From a checkpoint of a small transformer trained on Wikipedia: LayerNorm before each block.
Each number is 500 + 40 x the weight over its row's rms, rounded and kept within 0 to 999. Layers, rows and columns count from 0. Numbers have three digits each. The size before them is the row's rms in percent of the matrix's.

# layer 4 MLP down (transposed), 768x192, rms 0.0832, rows 383-416, columns 0-95
098:489514486513460514513520513434578543482565453540510432424529562468513524525557435479514514494587460525513588441505457527465492457562505549518522541456512485496504527477520466502435462483460528463523515508493511439593524531373468457527551520413492532509394513506525495453477537478506524514
091:495533497417508529470496474517441470519567508500501491481506476510543502515486469486482528462493524554448493529373481563478464534422502633534496504546485440432482462564517530419498540441514505471503448467433554442510499529561442566525501497459522490486518442518523572458473473458569572536
083:500495447538480538586501523512474493537582480519468501488544395526552510460448452542553444441514563602497495528494477523552519474553459475501483586559567492506502550486541503560553399509453460582492482499410503441443540495489536564510501481526505499477430483523462446529494490475567452507
101:535451477541450528503519537435490512511537446519532521550442614474457500486464491494493500465428524561526412487562499495446503469512483506536430453492466456578467463510562475410499503507481524547501457471520509484532451437443435493460531523531465483542514491496544496452481451533560470491
097:547544560544536556487489588451489481446468498517506496496460493578526396582455433469509520555449564513528485475477560527478449506485468523511471528456434513470548487522558557508546523488463469489493526541534504560485512409485523477481507489444487489434476438515483531520514531521466512392
110:447547458521452517519431534472529513412545565544504448510514463471503537493528491488438528542470442522469531520521456502486482605506424448557591423492475484462482557510628504485536512465542450501448450551543474507503484453486523484401470482453523562535438527488532510551559540501524446639
083:441448489458561552522457486530510444563558525454552503600468450492508436473441514508511512473495505511494495534515498524474507464423521515459480477546500477411495489489472483507489496512569440540538529524558443525472516465506576512419583541473513538534578440534491437435477486514478504496
117:483518537546443484481537557546497517481508487455559502462476515528572437565432436453482516507435475466530434492484471492524546547511525480528460437514466535453492472407584488512509442480464527540498509462520462488394422486458420493523495524488536515504539513505522525577536535500507468562
096:507515569453540469471539494554575553425526461488472500495533544478481482501473485503433496452471522424516556466551558558459444587490490482501448504465506500492516530457492520449576515508527581464561529504438476489483543420449518579472474520459541509487458445503448475502526508522429509483
096:546527513457493489512504473466499497563509528487447461464511514492519574543521488438513522525482529474531593447458543501444488489519563474455525525571537514490535552542473461508449516496466485487489443519458435496489437443431491511426448440463462461527481458538577461532468455546465458501
099:469490503457490407534513495555446492486491462474471571535552411465481518457504456503458514583521490450419481462481470449536524474538480491551503488526562497547491420484478514549529454564473469481488493508486570530571464428560548466482505500480497509553457560431440462456485476499504511483
109:500478548525546554478488537472442459542535609509480507493569501470564564524472569516560494423429548556518480503477462423483480498467541472524462512495456551538478507539421502508521462524535540419535477567484460490468478517512595523540571523496420468576423539478494526423512477492511515556
096:529496526516499548498478498456510516527570450545469456516513573554433472458441555562512399533518569475482448488498516544527486511430557497509551542446536563518483445458510569562533509409457479516465607561497524490480465560510503498519506502476503478516555549551445504446526511505515538437
085:504481541523491475485514574515443442462478562508531475542574482521411555436519475523513487477469510442446484556564509528538575548542551504544492470549632567485511452454540474478503493507475524435465466529532483451492520468491491489443528558487454474494553524509493532404486585440491528548
095:520536537521510481486484548556452470554546559538524492464554480460493553481490607510523523569584488539473455463405516472436501529485476481540515510502548469443588574517512557516534508509475455507564490551529525484484496460539449502523466551515417456489594497484549501462450480444524501421
093:440518500579583508490529474545520526454436539443434492456528532525510556541475547534522516473525439517491516528499489472464477469542513453496420497535534449490515492551497539519570531523458513552479528492470439441512438455508459511498478439427464438450484487493447447448530572524510448480
116:506506505520458521522550506538468499507481471499534523542507471508452527502471564490546544520444464466507467553411539518492426598467436535508513431492434518433527513470505503498509533555552484526461471468498457444490479504459513547495435483526506466502543489486542445510515453513550453433
097:469542519526495423406530524557522472469410539522504538595565547505506512539544455403460504531492546537469503539462414499529470532527506529508543508467532475509486465401534486507428546545457496465525553419522501519457501489489498480423524514514569470470479510456508522489419517488501430478
089:497483543489463446496516479538549484497516528450520489509547538529507454483534551538527479457519462586512514430507549536500459490474507539567557578535486488440572429514624476496502517462519529501512576504547562515460469487453522470460514526484522442497474458465516590528485467476528511470
101:479522430559479527496529509496487524563534511503455497586513573525471539506457512498485428512483562523499489539450542526510514521371517524541474490480490513602496527556468551451550492464474479470465498522462514557484425523441487524521476523482514435487546506509541493560480546462427454503
078:534552518482499522522498589410446521498443512528457515472526493515482517422471534489510450586475570530459498511491532471498494464479492482535518442432487564412525577562452468476519520482471528517551461453450478437455476545472504520481480456513507482453431515555514500509526449447560522493
091:518530522547433515517523469464547531527469507502581527458407551537525487596424500512472531439489512479509510516501536484567544421487488463547476520482514482515478522434611475520432458437498515455472567476461459513484476525515478468503518482472537484459465455410540487477513409566550558471
087:410518463460531425482505513524532488527578529451530458454480512467520485485478493476501475439471550463544519534499551509598525467493428517493447489564525469467523530533506536462494484525494472527401572515448474576512504468491480428433447519540523531490515481462546595446494537481535458518
105:495521469451550473532464409462478456519482479495543470501448471523523447481525557507505557493420551523480498406416483576497494532478497476485468455454493527477533532443422502486497497526558525515512537450485508469551516413466429513483543566596483511512500531518537492519479525535525496525
103:482521487554516500502491560484464538472524575515526509521520537518487493552502433465526451514524590483534459474420540533513443498513492470498500568523512450533506478539542499519474507448553512490523564450504451492526592481552589520448436493495524569490424560481550526529461491512528464593
097:537499464542531438432581502447471594469473474513463505509518446459562467512510451499447568419505584558487523452480445524560450446491466479498433498527532502461470606568472466531494485477558458516487478490455527535477467451494403528499567498497474538489524532558433523476508486535494533486
100:557476555492537465557507554471476475526470525539469442495506619481567522530444477518546511524542528510467520521482507555552518485437457547544493500506472550520523526528512516490503498532423524474502486488498526517504549508428457444501514506527549463467486549492558503452486477493545498461
104:493488594487448478523504520482466517516529566461493539442491457574477529525554472494470475579472541438493470399481513549498519511559540483457517474458564503483513519540577542499501485514538413482496472463544470521506463450561477528421557502521489464380467560494477552502423503529459488537
083:506509478547507492535530508484515451468529470533494513462539531531527538475528483487469586459413508486548486490519456502530493592471501564406544560494440482460566458528519549417457506473551498464517465421498478508481390428479520505417525590503497513458490469504424487470508480509531517452
106:523493431470522466565472470552433598482515526552510550484558450515530584560468442455483449477475452532477513527510480516528469510514557528460574479548489479499544571496522485441464519507477551481514523510465459486511508451522553446509531410494465532547585494445525514503570561452473487475
098:482398548493449514426544518505506475490513477493476475581500492482505572534519472492518516477428507446472481464533540542501488513488577445479545483466499534484548478499492462498528458408512604540533415545505500543437544518504456450441458570541515512537571509511567556498490444443470558515
107:514483496504538488597488453470505515547554503462470518517469410520455510538510487488557514471480545452454489485504509462606499539523417436512510507457493467461371477545469527537473544533516460492522463507503460504458515467527505534507426536416498537513709538498513492523537542513520484457
082:536443510536460486473496395481536502485507448490483511461483535455475445512459513530510448505518507495464431435448521492536534499460512438466505543405499520532466413500441485497522460567485449531489471541506525440510474499493443513507528472517545492479521418541456492498547493521503515559
096:560513446443558495528515501501509455507541503495505492494503497588474481496441513543538533444545465471478472501523491464465421489504473556512512562503581486489525496504488447474538457511484566460530514469573526434479505453528494550534476513509500502544505563490533485462472434396463438531
# layer 4 MLP up, 768x192, rms 0.0852, rows 384-417, columns 0-95
098:557501530494537497515475517515503466513561501539548505551504367493509477526544460567572518510447576510545477487432510560483487491450509551460521467521429531489411441494462533538407506496472445560562519480450516484497473532504496468541443499557524507445489493518546494513431488485469432526
087:501521517494455514516421532520484519515475554512433508465504510489483560553533537497495498593513487470544437477478465485515499539515516459427562524470502483462509485414485511505502498554583467583476534517564565443452408422540495507445624486563519535461481465531482541443521455502519445500
100:499535463484474520532449466514515391443533515504541430467519428440491422485444440495434460564492444478521576486571525471572505475441545493597479442462580523540445528577534546544586437502532513475491490505502471529525493469526521490497482544553467536471518540505467531527575512498537486452
098:485480509423520471545533479479503545562536519530453479512494482507499458416569516500421487561511475523499512528482446446501529496497566484430551491478506449474588524519520473530525524541512508463517400497509503475512458530377525529475525554527440493582490455526514516535506493502499559489
112:526492514461529451486461421524491518435500505484544552519425517543481545506500472491510471436525547500537452500514483462498469504396490536437513472512502565525484490561459515502497441495564497557496555519523486539489535525527483468540499503483547499501499440553490538492523478571474499376
083:524551506512476476484568485501497477459404494458435534450484464469503523532534512449472472542552421518480480427529539444552523441467450475481510513498508517571513451539503484444560516491404632522448507520470555516506513570509462480468461492517498440426492540485446552527560534492573488508
119:495496435496421503552512489486497530469506499480500515580524570534467521451518521450502532506535516559467486544544439546522464596495471520471577494543540511427486480492510463461521491457542531484483456528514483475467512489491458468485558516540555506490441487507518479562533416402518483552
101:572595521500442546509452505558528450503548479452512461543511503461509513513473555445629516525610461571499528497455443447514543478499436474529545441553475464559543561546527502536502534498540482516558494504477447476544503502524455545477493538449490505556476523532536498480469450497509525438
095:487474507520479460499486560512593511520460451472472468491433469504436441564537526525525554474487529484439470469514469565526491476534495491440516540473498555473458457508573496525512487486501443551535518420487433475466557512503528457490461514580473455512486498457492531546489555486449520555
097:473509450445441478495471523537481504580547483424525477475492494523587550501527512542473556491463493547499463472558487490518536456524512482531477470500520493451496562563524539530557433499423459459534480472445497514478539494503495525461457445438529487471474496587564475455570552471504528551
107:478387529521512549477415507455539458583539463527556513520528524493520515484472506498568493466545471559546482477480441545483462417488516473455507488505545499527483502492455441486408434448503559531480480486450484559490489589585537483553558493483487486510552485483471475506516477521412509560
098:550508499561515511530588485530472510467470525528508527547460494459561461468605452502500470526516452542512485485510485537460479496514406509516462601490468473490492491514522567507489532531569517498531515520455535462494506482447517497474491438529503540478505524543495514448597547555531532543
088:491543493470556510507521468445497509574496522518462516449449470473568464510464515499459491535549481491525517470510527495531498471489458545523494444481412453533521532593479402508556586462561501547488573471476524602494456520506567504476447456555488511479550516460530462501535469541554455502
097:506515481463474494468527413523488474416490479535451421406501487460481531502520439536471490434448525499559461563533513489548574508547555423462549497512557585466477431522472565482480445461534546587494531524493456513475463558402503455490468539511485479564487413509508528525517499551489540529
098:447529476456507481465535456505534443592516460506500545529528492534471463448562512484501563506498476506548483566586381472515539490500455488515404480456543460495491492466481511517439426532509502527516480506520483507500510542538531520427499513553464473486553514500466530596523506428561423534
104:445560466561484528506585458574563495566510530441547559515531538505435541469498517537484557539476487489508435501427515494496477482512524481493486493454449480478515463444499524484552488520525484489502512473453561456446422507498496470478497515500503482458514509591556523567473505554566459530
102:533467548455485541528496448357470495499541452555471414471468472519501490483527479511512475465549475469480585489528507521483455508496465514492470491552556503476502521518500524575561517547431481536441438580542491441486470542462596583480487485422463504505471499475570505544471423516449476496
090:448526480518482509440498479476557449453489477487515465445444513480608464501568473493486468519423538524537459465563488536462490446565509433423492463473516568476515441437538513535521582484423559543522460478496499467534466582480490514536418473493579459564493532513488462509551479532551483485
101:539532569481478503510540463529522522522522550435455502494460469514484576514474517520515462461542503452507490472453539480471531458492500425431478500534528519525479482526516554540497471519522579517564478444443564557473508480444524559464562466467514473507527571491526477544480521509546544457
082:429530511454533511481420457484539430504556518502565507504438576528539427498498495489487499490532470485550544492492534516571496487557409457406508501439530482556512437588485483552529490491494514528531538516489535497557445492577429486441543477582532555515572548470506472488514546520459546468
093:509531448511524516518512485523496520516524550469546464479524513467480426452494521493501452450459515468510473467550546541550507468506462536558488509487421543469469441552605449557570464508433458504547462497513471490522508478493501453514504564485463524466618548597545487478478512507615506506
092:566513510510420405631548501498490541465474472513454543468498515543535529534530503464532519435477474459482439521533455483558484516508538439504492539500514504465482491487517542469510503460469495428557425442555473478490526513525436547466532507476495479504558471556484438527538464489500560525
105:583491521512480434514486478463437502543499478537508425443506493509519571452403560573500479476479514500581422479520495479464418488444538447512517526527592496549566573417514463481548531459450446538407477469472478526444520516553517574472452525472481459478524586472518497520514496501508515481
106:512494540538483510477529541511525510554490537521416496522532527511486525505512529541593460463497380532580488576464406530485463521551437465494498458486482502496484499528513503554531490555512493482514524505443449469509530513566517547443461497488480415460411564462497473543460453541520513508
100:474548470528422473522510523487572373500498367514503561544509453541443507522479497495536453443443478531512487494566521530506501511449466451510509455538498579536471493578502508499467557500518456492481574524514511527525486538461496584569498578453523493449500430550543532568537589468547529492
095:585516479491490440489500549484558486481547523470480451500506588480466520479531524532523509538558577488419521539395553532517525483508495447507528496474478489531501464531529527395441494421510457522474484489475461438451485533555485515529488481586440482466514465546512535507491500522449443553
098:462519561533543516456438453492502482480513456484482485475570511556552555448463504471525546466546533516494497445528400484497477490527503485492490472507487485524623553608441499491562425460528558491532524450538527491573531502565428498450490499449536451520447531527531439463531493505548548504
081:549445505477491516516529492514495498507532561508448564522539464504530455528586515480467378466413569446455451535540481455433444500535520524572500512541520501512434553452430490555496500511489402443504527584591472574494489497489525486489551488459456430498501487487516431527559551497551524532
096:475578491513464490412444576510528520475476496527555480446499513595437504504480493526516520512525575513611498470457433549472471516471519521488498487488494489481450498453544500582526497427478444569457476524453423548576520477461469491470540515466494476528540403497538460524501473543499496559
103:481553498488532388460397530520488522533557519499496481457542468522499451476504504480539511500453447485528543501441504436479467487530484559549492586540520439501480447552500563524540575535521411502512573462505492413506503447481547525562440496471537460485464453426434483464534533516553488470
102:495499515449442497509457504533543534523456462583529468494574379447481550469504438459495434526529450448494467502485475514494449491509541508534518507489495459536512442463494528614572533535430488543525525502493528434506455468543512467557505491528563485496566559543452561458426515440433432493
082:428536471515569499478419458470397505536475485515509555553495501610486510470524586555524520384530589428537516555502343489456472498481602526538546496499495510508494494495547438469485445499507458574558510434504472533528549497420548462499459488503457495521533571507475548479533491505543518445
103:506435510486486459511526471598527542518471527531500550530553507457439535489512466500503500420510525447561525532427475461502497462480472478515468480468518534519562449512553487467514559419522523533455520532439490591562456474513529488486494450477474503496553480442433501601476562493546486524
102:446497478489497442423480432526549418493472538500467520524565460509522456541436484466502504510452444461454516497497502495513519431523512503461432508479549524494508519500485559512517510467524499521529458452505571474479503531461512489405527574440470430481498570474516496563543446451428442497